Weights of a small GPT-style language model, trained from scratch on English Wikipedia: 11 layers, learned positions.
Each number is 128 + 32 x the weight over its row's rms, rounded and kept within 0 to 255. Layers, rows and columns count from 0. The size above them is the row's rms in percent of the matrix's.

# layer 8 attention output (transposed), 384x384, rms 0.0379, rows 260-264,292-296,323-327,355-359, columns 128-255
size [ 95  93  99  95  92 107 111 112 117 106  95 102 105  87 104  96 103  98  98 101]
[[ 84 138 146 141 136  93 179 142  82 139  69 130 173 154 114 114 158 145 111 140 162 138 130 178 116 119  69  90 186 180 140 150 127  90 158  41 142 143 152 125 107  99 104 172 138 153 113 100 157 201 150  56 154 121 150 154  70  98 162 117 129 138 199 117 157  75 170  94 123 132 173 149  89 125 113 204  71 100  96 112 129 141  96 146 101 125 120 125 123 146 116 104 134 130 102 168  82 144 108 103  88  96 128 138 174 132 136 175 167 138 108 132 147 124 142 148  74 160  99  99  97 138 143  94  92 145 129 116]
 [103 162 146 108 138 121 134 117 175 105  61 106 115 114  97 114 159 126 115 134 152 153 130 158 117 111 141 111 104 123 158 184 124  92  67 111 116 184 153 165 119  93  81 190  92 130 110 133 123 134 165 124 121 137 173 142 144  98 130 139 175 111 116  91  93 182  95 106  55  75 124 161 141  77 158 146 126 111 176 105 104  69 103 171 188 147 107  90 169 101 113  82  94 130 111 143 144 135 102 159 121 138 156 184 128 145 165 133  85 119  98 129 130 135 116 110  96 120 153  68 119 116 123  48 189  94 116 146]
 [133 122  97  96 140  81 102  99 143 138 159 187 101 147 163 110 135  90 114 129 107 122 121 119 113 126 119 130 118 158  91 100 112 159 109  81 109  93 152 167 140  59 137  85  59 116 136  87 119 109 131 128 101 156 183 125  90 124 128 141 146 127 185  75 157 118 126 122 129 121 132 122  80 120 205 169  91 126 147 145 112  92 105 126  87 162 168 155 109 183  99  85 122 121 102  90 132 130 103  76 114 114 165 139 105 129 105 128 134  78  98 126 150 137 163 158  73 154 138 133  76  97 119  90 101 156 116 135]
 [116  76  90 105 111 108 197 123 103 104 138 212 130 113 127 185 129 111 171 152  78 145 146 129 114  95  92 146  99 160 112 107  93  79 134 107 165 151 110 154  91  65 153  93  54 126 100 100  79 120  96 157 198 112 151 148 121 164 157 154 123 110 187  75 151  91 137  65 121  98 137  98 165 115 156 191  84 166 146 125 122 141 125 134 128 105 164  79  93 162 117  72  83 108  86 137 124 141 109 139 143  89 184 104  87 129 117 181 155  62 122 131 122 125  61 160 140 176 140 125 144  78  95 106  98 164 102 168]
 [147  86 107 117 157 165  80 146 164 167 112 148 146 108 148 138 144  82 142 127 143 197 143  92 118 142 113 159 178 163 130 101 128 183 122 161 108 160 152 185 133 107 154 124 168 157 135 138 129 147 124  81  81 102 131  69  98 113 107  88  88 133 149 151 194 202 104 147 129 147 153  74 101 197 172 104  63 163 131 119 194  90 171 124 121  58 150 137 129 130 142 156  85 115 134 164 180 118 146 135  98 198 110 154 123 164 166 106 139 202 170 110  93 119 162 126 149 135 112  93  92 175 128 119 205 152 136 134]
 [115 166 131  40 133 117  75 199 125 164  35 170 207  61 133 156 159 148 134 135 110 103  98 152 131 111 127 121 156 141 143 177 115  90 135 106  66 120  91 139 138  79 140 149  88 158 167 113 181 166 189 123 119 127  74 105 104  97 140  92 109 128 124 123 126 193 147  77 102 111 186 197 108 118 173 110 130 104  97 143 104 118 111  96 165 134 110 132 114 154 153 143 123 108 123 160  64 117 149  96 147 176  77 136 161  81 126 128 125 149 186 118 147 136 149  86 115 155 146  53  99 148 128 152  97 134  81 132]
 [178 158 130 157 138 160 105  76 143 106 123  79 131 176 127  97 187 146 114 127 166 125 150 163 151  91 109 154 118 119 156 175 118 172  77 160  95 255  75 159 139 113 166 139 137 125 159  54 104 166 138  60 158 155 168 150  77 127  93 141  96 144 111 104 133 116 154 141  89 121 124  88 100 120 182 133 140 114 182 159 160 115 119 130  94 163 106 128 161  94 121  68 158 121 167 110 140 118 159 142 128  86 149 172  99 145 147 149  62 105 116 102  87 137 178  96 132 124 148 137 110  96  46  99 178  95 152 140]
 [139  78 122  62 151 124 167 121 122 153 106 174 105 116 180 161 130 113 105  77 150 120 119 106 119 144 194 113 168  91 113  80 103 111 123  80  57 199 124  85 153 169 116  92 167  86 115  91 115 153 102  89 175 119 135 140 132 100 179 115 165 103 169 111  92 168 148 173  86  50 141 153 183 151 150 146 101 125 110 151  95  70  91 109 103  72 117 122 116 131 112  88 144  95 127 105  77 142 103  71 169  73 164 127 140 140 170 179 174 149 110 156 127 100 138 146  69 137 118 172 110 110  69 136 111 147 132 151]
 [111 107 100  82 177 107 118 173  90 138 122 155  98  86 122 145 116 103 119 116  99 131 104 112 112 115  73 104 142 171 134 118 108 114 111 154 135 170 141 126 119 121 114 126  91 149 159 123  93 148 142 170 123 156  89 128 152  88 172 129  80 142 141 140 164 112 139  31 122 108 107 104 151 158  80 128 128  70 168 112 135 169 133 108 108 119 142  60 134 123 143  75  63 137 130 133 121 131  94 101 151 146 147 126 111 120 118 148 101  70 180 133 145 105 120 147 111 184 173 168 118 111 110 134  93 161 123 213]
 [140 161  91 102 131 151 147  88 171  81 156 165 113 137 136 153 190  81 111 124 146 131 159 143 155 103 136 160 165 152 149 173 150 103 112 144 160 193  92 173  78 137  99 113 127 182 132 136 154 127 107 137 111 108 173  63 103 119 123 119 128  82 112 112 141 131 120 111 118 203  84 130  88 111 133 123 114 152 127 126 149 131 140 123 110 104 136 154 153 133 131 118 120 141  81 143 152  95 108 135 166 113 159 135 161 129 122  94 124 151 142 153 163 125 116 129  97 188 149 113  96 136 134 135 182 139  97 143]
 [108 159  96 121 106 129 150 118 180 185 160  90 128 103 139 146 112 157  91 192 130 102 123 151  67 118 158 132 126  79 137 137 138  91 146 206 135 145  71  98  92 116 144 167 168  62 163 152  94 100 172 108 142 202 147 127 155 111 104 159 132 138 121 159 119 192 102  58 111  81 123 115 125  82 143 123 123 147  98 137 128  97 121 160 133 109 111 189 142 151 102 118 183 136 134 181 133 125  98 147  72  95 115 152  81 151 222 143  97 110 138 123 132 138 139 133 132 108 154 104 125  88 112 114  81 122 113  95]
 [171 156 197 104  98 150 148 179 155 149 116  89 152 101 103  85 118 147 139 166  95 138 145 176  94  87 152 104 124 123 172 158 115  34 104  99 162 132  97 149  93 134 116 169 149 115 145 143 144  98 144 122 139 187 130 147 138 120  97 138 143 105 155  99 141 134 149  61  82  95  99 159 132 102 107 113  90 129  84  97  90 158 132 169 108 100 108 148 121 146 126 112 106  62 186 155 100  84 103  75 120 149 160 175 146 124 163 106 163 145 127  99 150 180 121 119  71 160 189  92 128 106 113  79 155 135 117 115]
 [111 119 182 147 120 112 115  95  97  99 155  79  98 107 109  99 149 126  94 128 176  98 140 124 183 142  95 115 125 100 136  84 103  84 139 139 134 114 117  86 169 146 176 191 195 113  83 107 144 161 129 108 132 130 122 124 166 148 156 116 119 129 146 158 110 186 143 127 120 149 213 157 120 178 152 144 147 149 112 132 148 170 144 114 102 175 141 168 150 142 134 123 182 122 181 148 111 159 194 147  89 100  88 145 164 127 112 123 143 141  95 140  81  85 106 135 138  55  93 149 114 126  71 162  98  87 145  83]
 [202 145 127 100 125 124 144  96 132 142 107 144  92 139 164 100  86  81 139 139  24 168  83 167 165 149 121 104 111 151 105 102 139 161 137 131  97 169 121 157 135 103 156 127 137 106 124  25 128 116 131 119 158 171 112 123  58 124 134  93 168 113 134 153 102  85 142 154 104 130 125 172 108 131 197 170  86  90  93 167 110  75 132  84 119  76 102 181 154 152 171 127 153 137 130 133 122 163  95  96  53 102 115 151 231 121 119 162 149 145 105 174 121 121 103  86 127  70 114 157  81 143 118 143 108 164 146 132]
 [ 68  21  93  76 124  85 146 135 128 118 172 120 125 120 115 136 182 133 155 117 166 136 131 125 120 138 114 127  82 134 125 130 151 144 136 117 134  63 200 103 139  95 105 150 107 130  55 128  84 158 154 158 134  82 106 106 122 130 157 150 134 137 135 144 122 149 115 121 130  88 165  97  80 158 122 101 162 123 148 105 120 173 114 100 131 134 168 116 125 115 132 136  91 132 111 160 102 154 184 158  95 112 141 129 107 123 107 153 212 126 154  85 115  93 144 167 142  76  97 117  93  86  42 157  83 142  89 150]
 [144 138  95 111 100 131 169 146 154 177 134 174 110 127  78 117 167 175 101 112 172 220 149 113  91 120 123 103 155  96  87 117 138 114 120 135 122 124 109 121 157  68 139  80 112 120 175 126  85  68 143 136  87 113  70  77  82  97 155 134 118 136 116 152 133 138 176 106  61 141 188 146 154  85 109 108  91 120 120 137 137 118 139 141 138 181  74  86 146 141  86  92  92 211 123 151 187 159 170 109 129 133  94 116 103 137 141  66 137  83 126 143  99 132 161 146 142 153 122  44 101  95 118 111  61 126 153  99]
 [129 157 121 143  94  95 153 138 173 126 197 114  93 138 149 128 116 117  97 157 176 130 109 206 121 154 135 102  78  71 158 142 205  65 114 130 168 216 134 187 136 115 162 168 121 138 102 110  96 104 140  64 160 129  86 135  86  89 127 128 132 167 182  80 143 182 137  96 137  80 107 135 147 132 114  89 107 106 122 147  80  79 197 138 130 112 138 135 148 177 135 116 119  53 141 200 108 119 156 115 122  67 134 152 159 142 203 141 109 154 110  95 144 138 126 127  87 120  92 133 142 103 136 133 105 120  87  89]
 [146 199 160 147 135 109  29 134 117 112 149 137 128 131  92  90 160 161  75 107 132  97 210 180 151  68  87 120 133 138 126 138  49 137 150  38  95 105 136 139 131  85 152 159 159 154 140 127 110 166 101 127 175  55 155  76 139 161 131 126 113 139 107 152 148 177  91 144 128 162 176 127 104 119 147 161 179 185 128  72  99 157 119 104 169 113 129 139 153 156 130  95 147 128 149 141 127 115 125 132  98 121 138 131 112 144 134 160 108  59 123 141 131 135  99  91 131 112 126 160 145 131  86 106 141  83 179 140]
 [134 155 177 110 149 112  68 104 121 152 110 157  91 167 134 138 131  96 136 168 151 154 213 123 138  97 138 127 155 130 126 155 114 143 136  71  77  69 115 128  98 111 122  92 121 147 139  50 118 130  84  89 135 132 202 121  66 137 120 149 174 142 173 105 159 129 103 171 153 163 128  99 120 131 147 162 122 154 114 154 109  87 151  77 126 110  80  78 113 162  63 113 154  77 137 135 148  88 117 113 109 129 148 159 161 141 115 145 138  90 145  95 121 127 129 103 102 180 105 118 125 105 119 132 160 117  90 127]
 [131  42 110 113 153  76 182 118  94 105  94 167 100  87 117 151 165 116 163 138 131 152 115 139 111 153  95 149 128 161 124 137 119 146 112 172 135 160 162 124  80  48 162  89 104 188  79 151 112 127 143 138 121 146  52 146 152 137 161 142  97 102  87 106 148 104 156  42 121 107 118 138 155 167 112 129 122 144 217 113 139 149 119 135 121 114 182 120 120 106 165  94 101 138  65 106 196 143 109 137 137 112 148  86 127  65 149 129 143 150 118 140 118 165 113 156 177  92 169 124 148  94  89  86 109 182 124 162]]
# layer 8 attention value, 96x384, rms 0.0397, rows 68-72, columns 128-255
size [101 102  99 104 111]
[[121  77 168 136 138 148  91  99 197  93 123 140 160  27 116 149 157 170  91 118 126 149 177 137 117 120 173 135  93 120 161 117  98 222 105 125  88 134 110  53 158 137 141 124 145 132 110 108  81 153 198 164 116  99 126  71 144 165 162 147  85 116  84 192 118 105 132 133 109 105 123 102 136 144 123 112 167 113 122 129 147 108 100  69 191 112 153  82  86  78 120 163 109 122  49 160 145 123 136 113 136 142 116  98  59  81 144 188 145 103 133 119 114 119 148  93 125 159  79  86 182  94 103 138 167 117 120 187]
 [117 111  39 106 118 131 113 161  74 186 133 109 152 130 182 122 135  95 131 212 103 110 152  64  96 142 174 134 149 125  93 143 155 117 119 172 147 124 150 125 159 191 177  82 114 131 201 105 115 121 139  98 164 119 123  77 105 139  87 113 177 108 177 122 134  95 108 142 145 135 136 106 122 124  74 128 154 117 128 175 186 151 138 103  93  93  98 127  82  86 113  70 137 111  80  99 139 118 129  52 113 160 156 123 145 135 139  48 136 151 152 109 148  71 198 155  81 151 145 140 165 105 141 128  97 185 127  85]
 [127 109 106 157 143 102 134 128  77  82 128 141 100 109 136  73 108  96 149  87 153 158 142 123 120 131 194  80 143 146 108 127 133 108  98 146  92  97 116  34 138 145 130 164 155  70 151 178 129 188 112 162 136 104 128 101 157 122 164 103 100 148  75 113 150 135  92 120 158 140 137 181 169 122 140 110 178 207 132 140 125 173 142 138 186 148 111 136 164  89 150 198  96 129 111 102  77 145 131 105 183 127 144 141 149 187 145 112 160 147 114 140  99 120  77 149 111 144 135 150  86 135 119 175  83 148 155 145]
 [103 143 110 105 144 148  53 104 177 161 154 128 103 172 130 124  90 168  51 115 107 121  72 160 154 129 127 126 113 113 119 149 135 136 113 141 107 150  67 114 173 178  86 128 112 116 173 116  82 123 147 110 109 154 138 134 104  81 142 150  88 141  93 158 120 148 148 113  86 110  73 151 162 147 112 160 129  65  63 128 120 188  66 110 126 106 168 160  56 102 165 126 145 177 111 122  71 176 125  95 112  74 145 141 158 132 126 101 113 162 118 161 173 172 207 160  97 104  96 136 138 145 150 156 146 116 167 132]
 [119 111 159 103 159 163 102 162 138 117 112  83 157 122 127 111  90 140 130 178 148  75 148 164 127 139 128 142 102  89 189  85  60 102 126 102 235 120  18 128 111 166 118 130 144 174 167 108 179 176 141 142 134 104 125 172 147 132 116 101  65 141 130  76 133  94 179 135 157  70 120 183 107 158 127  99 130 117 122 131 100 158  89 167 120 170 115 114  94 199  96  70 208 153  87  96  44 145 120  58  62 170 204 102 162 103 138  96 103  65 170 128 104 154  99 160 103 105 107 110 131  57 144 102 154 148 169 148]]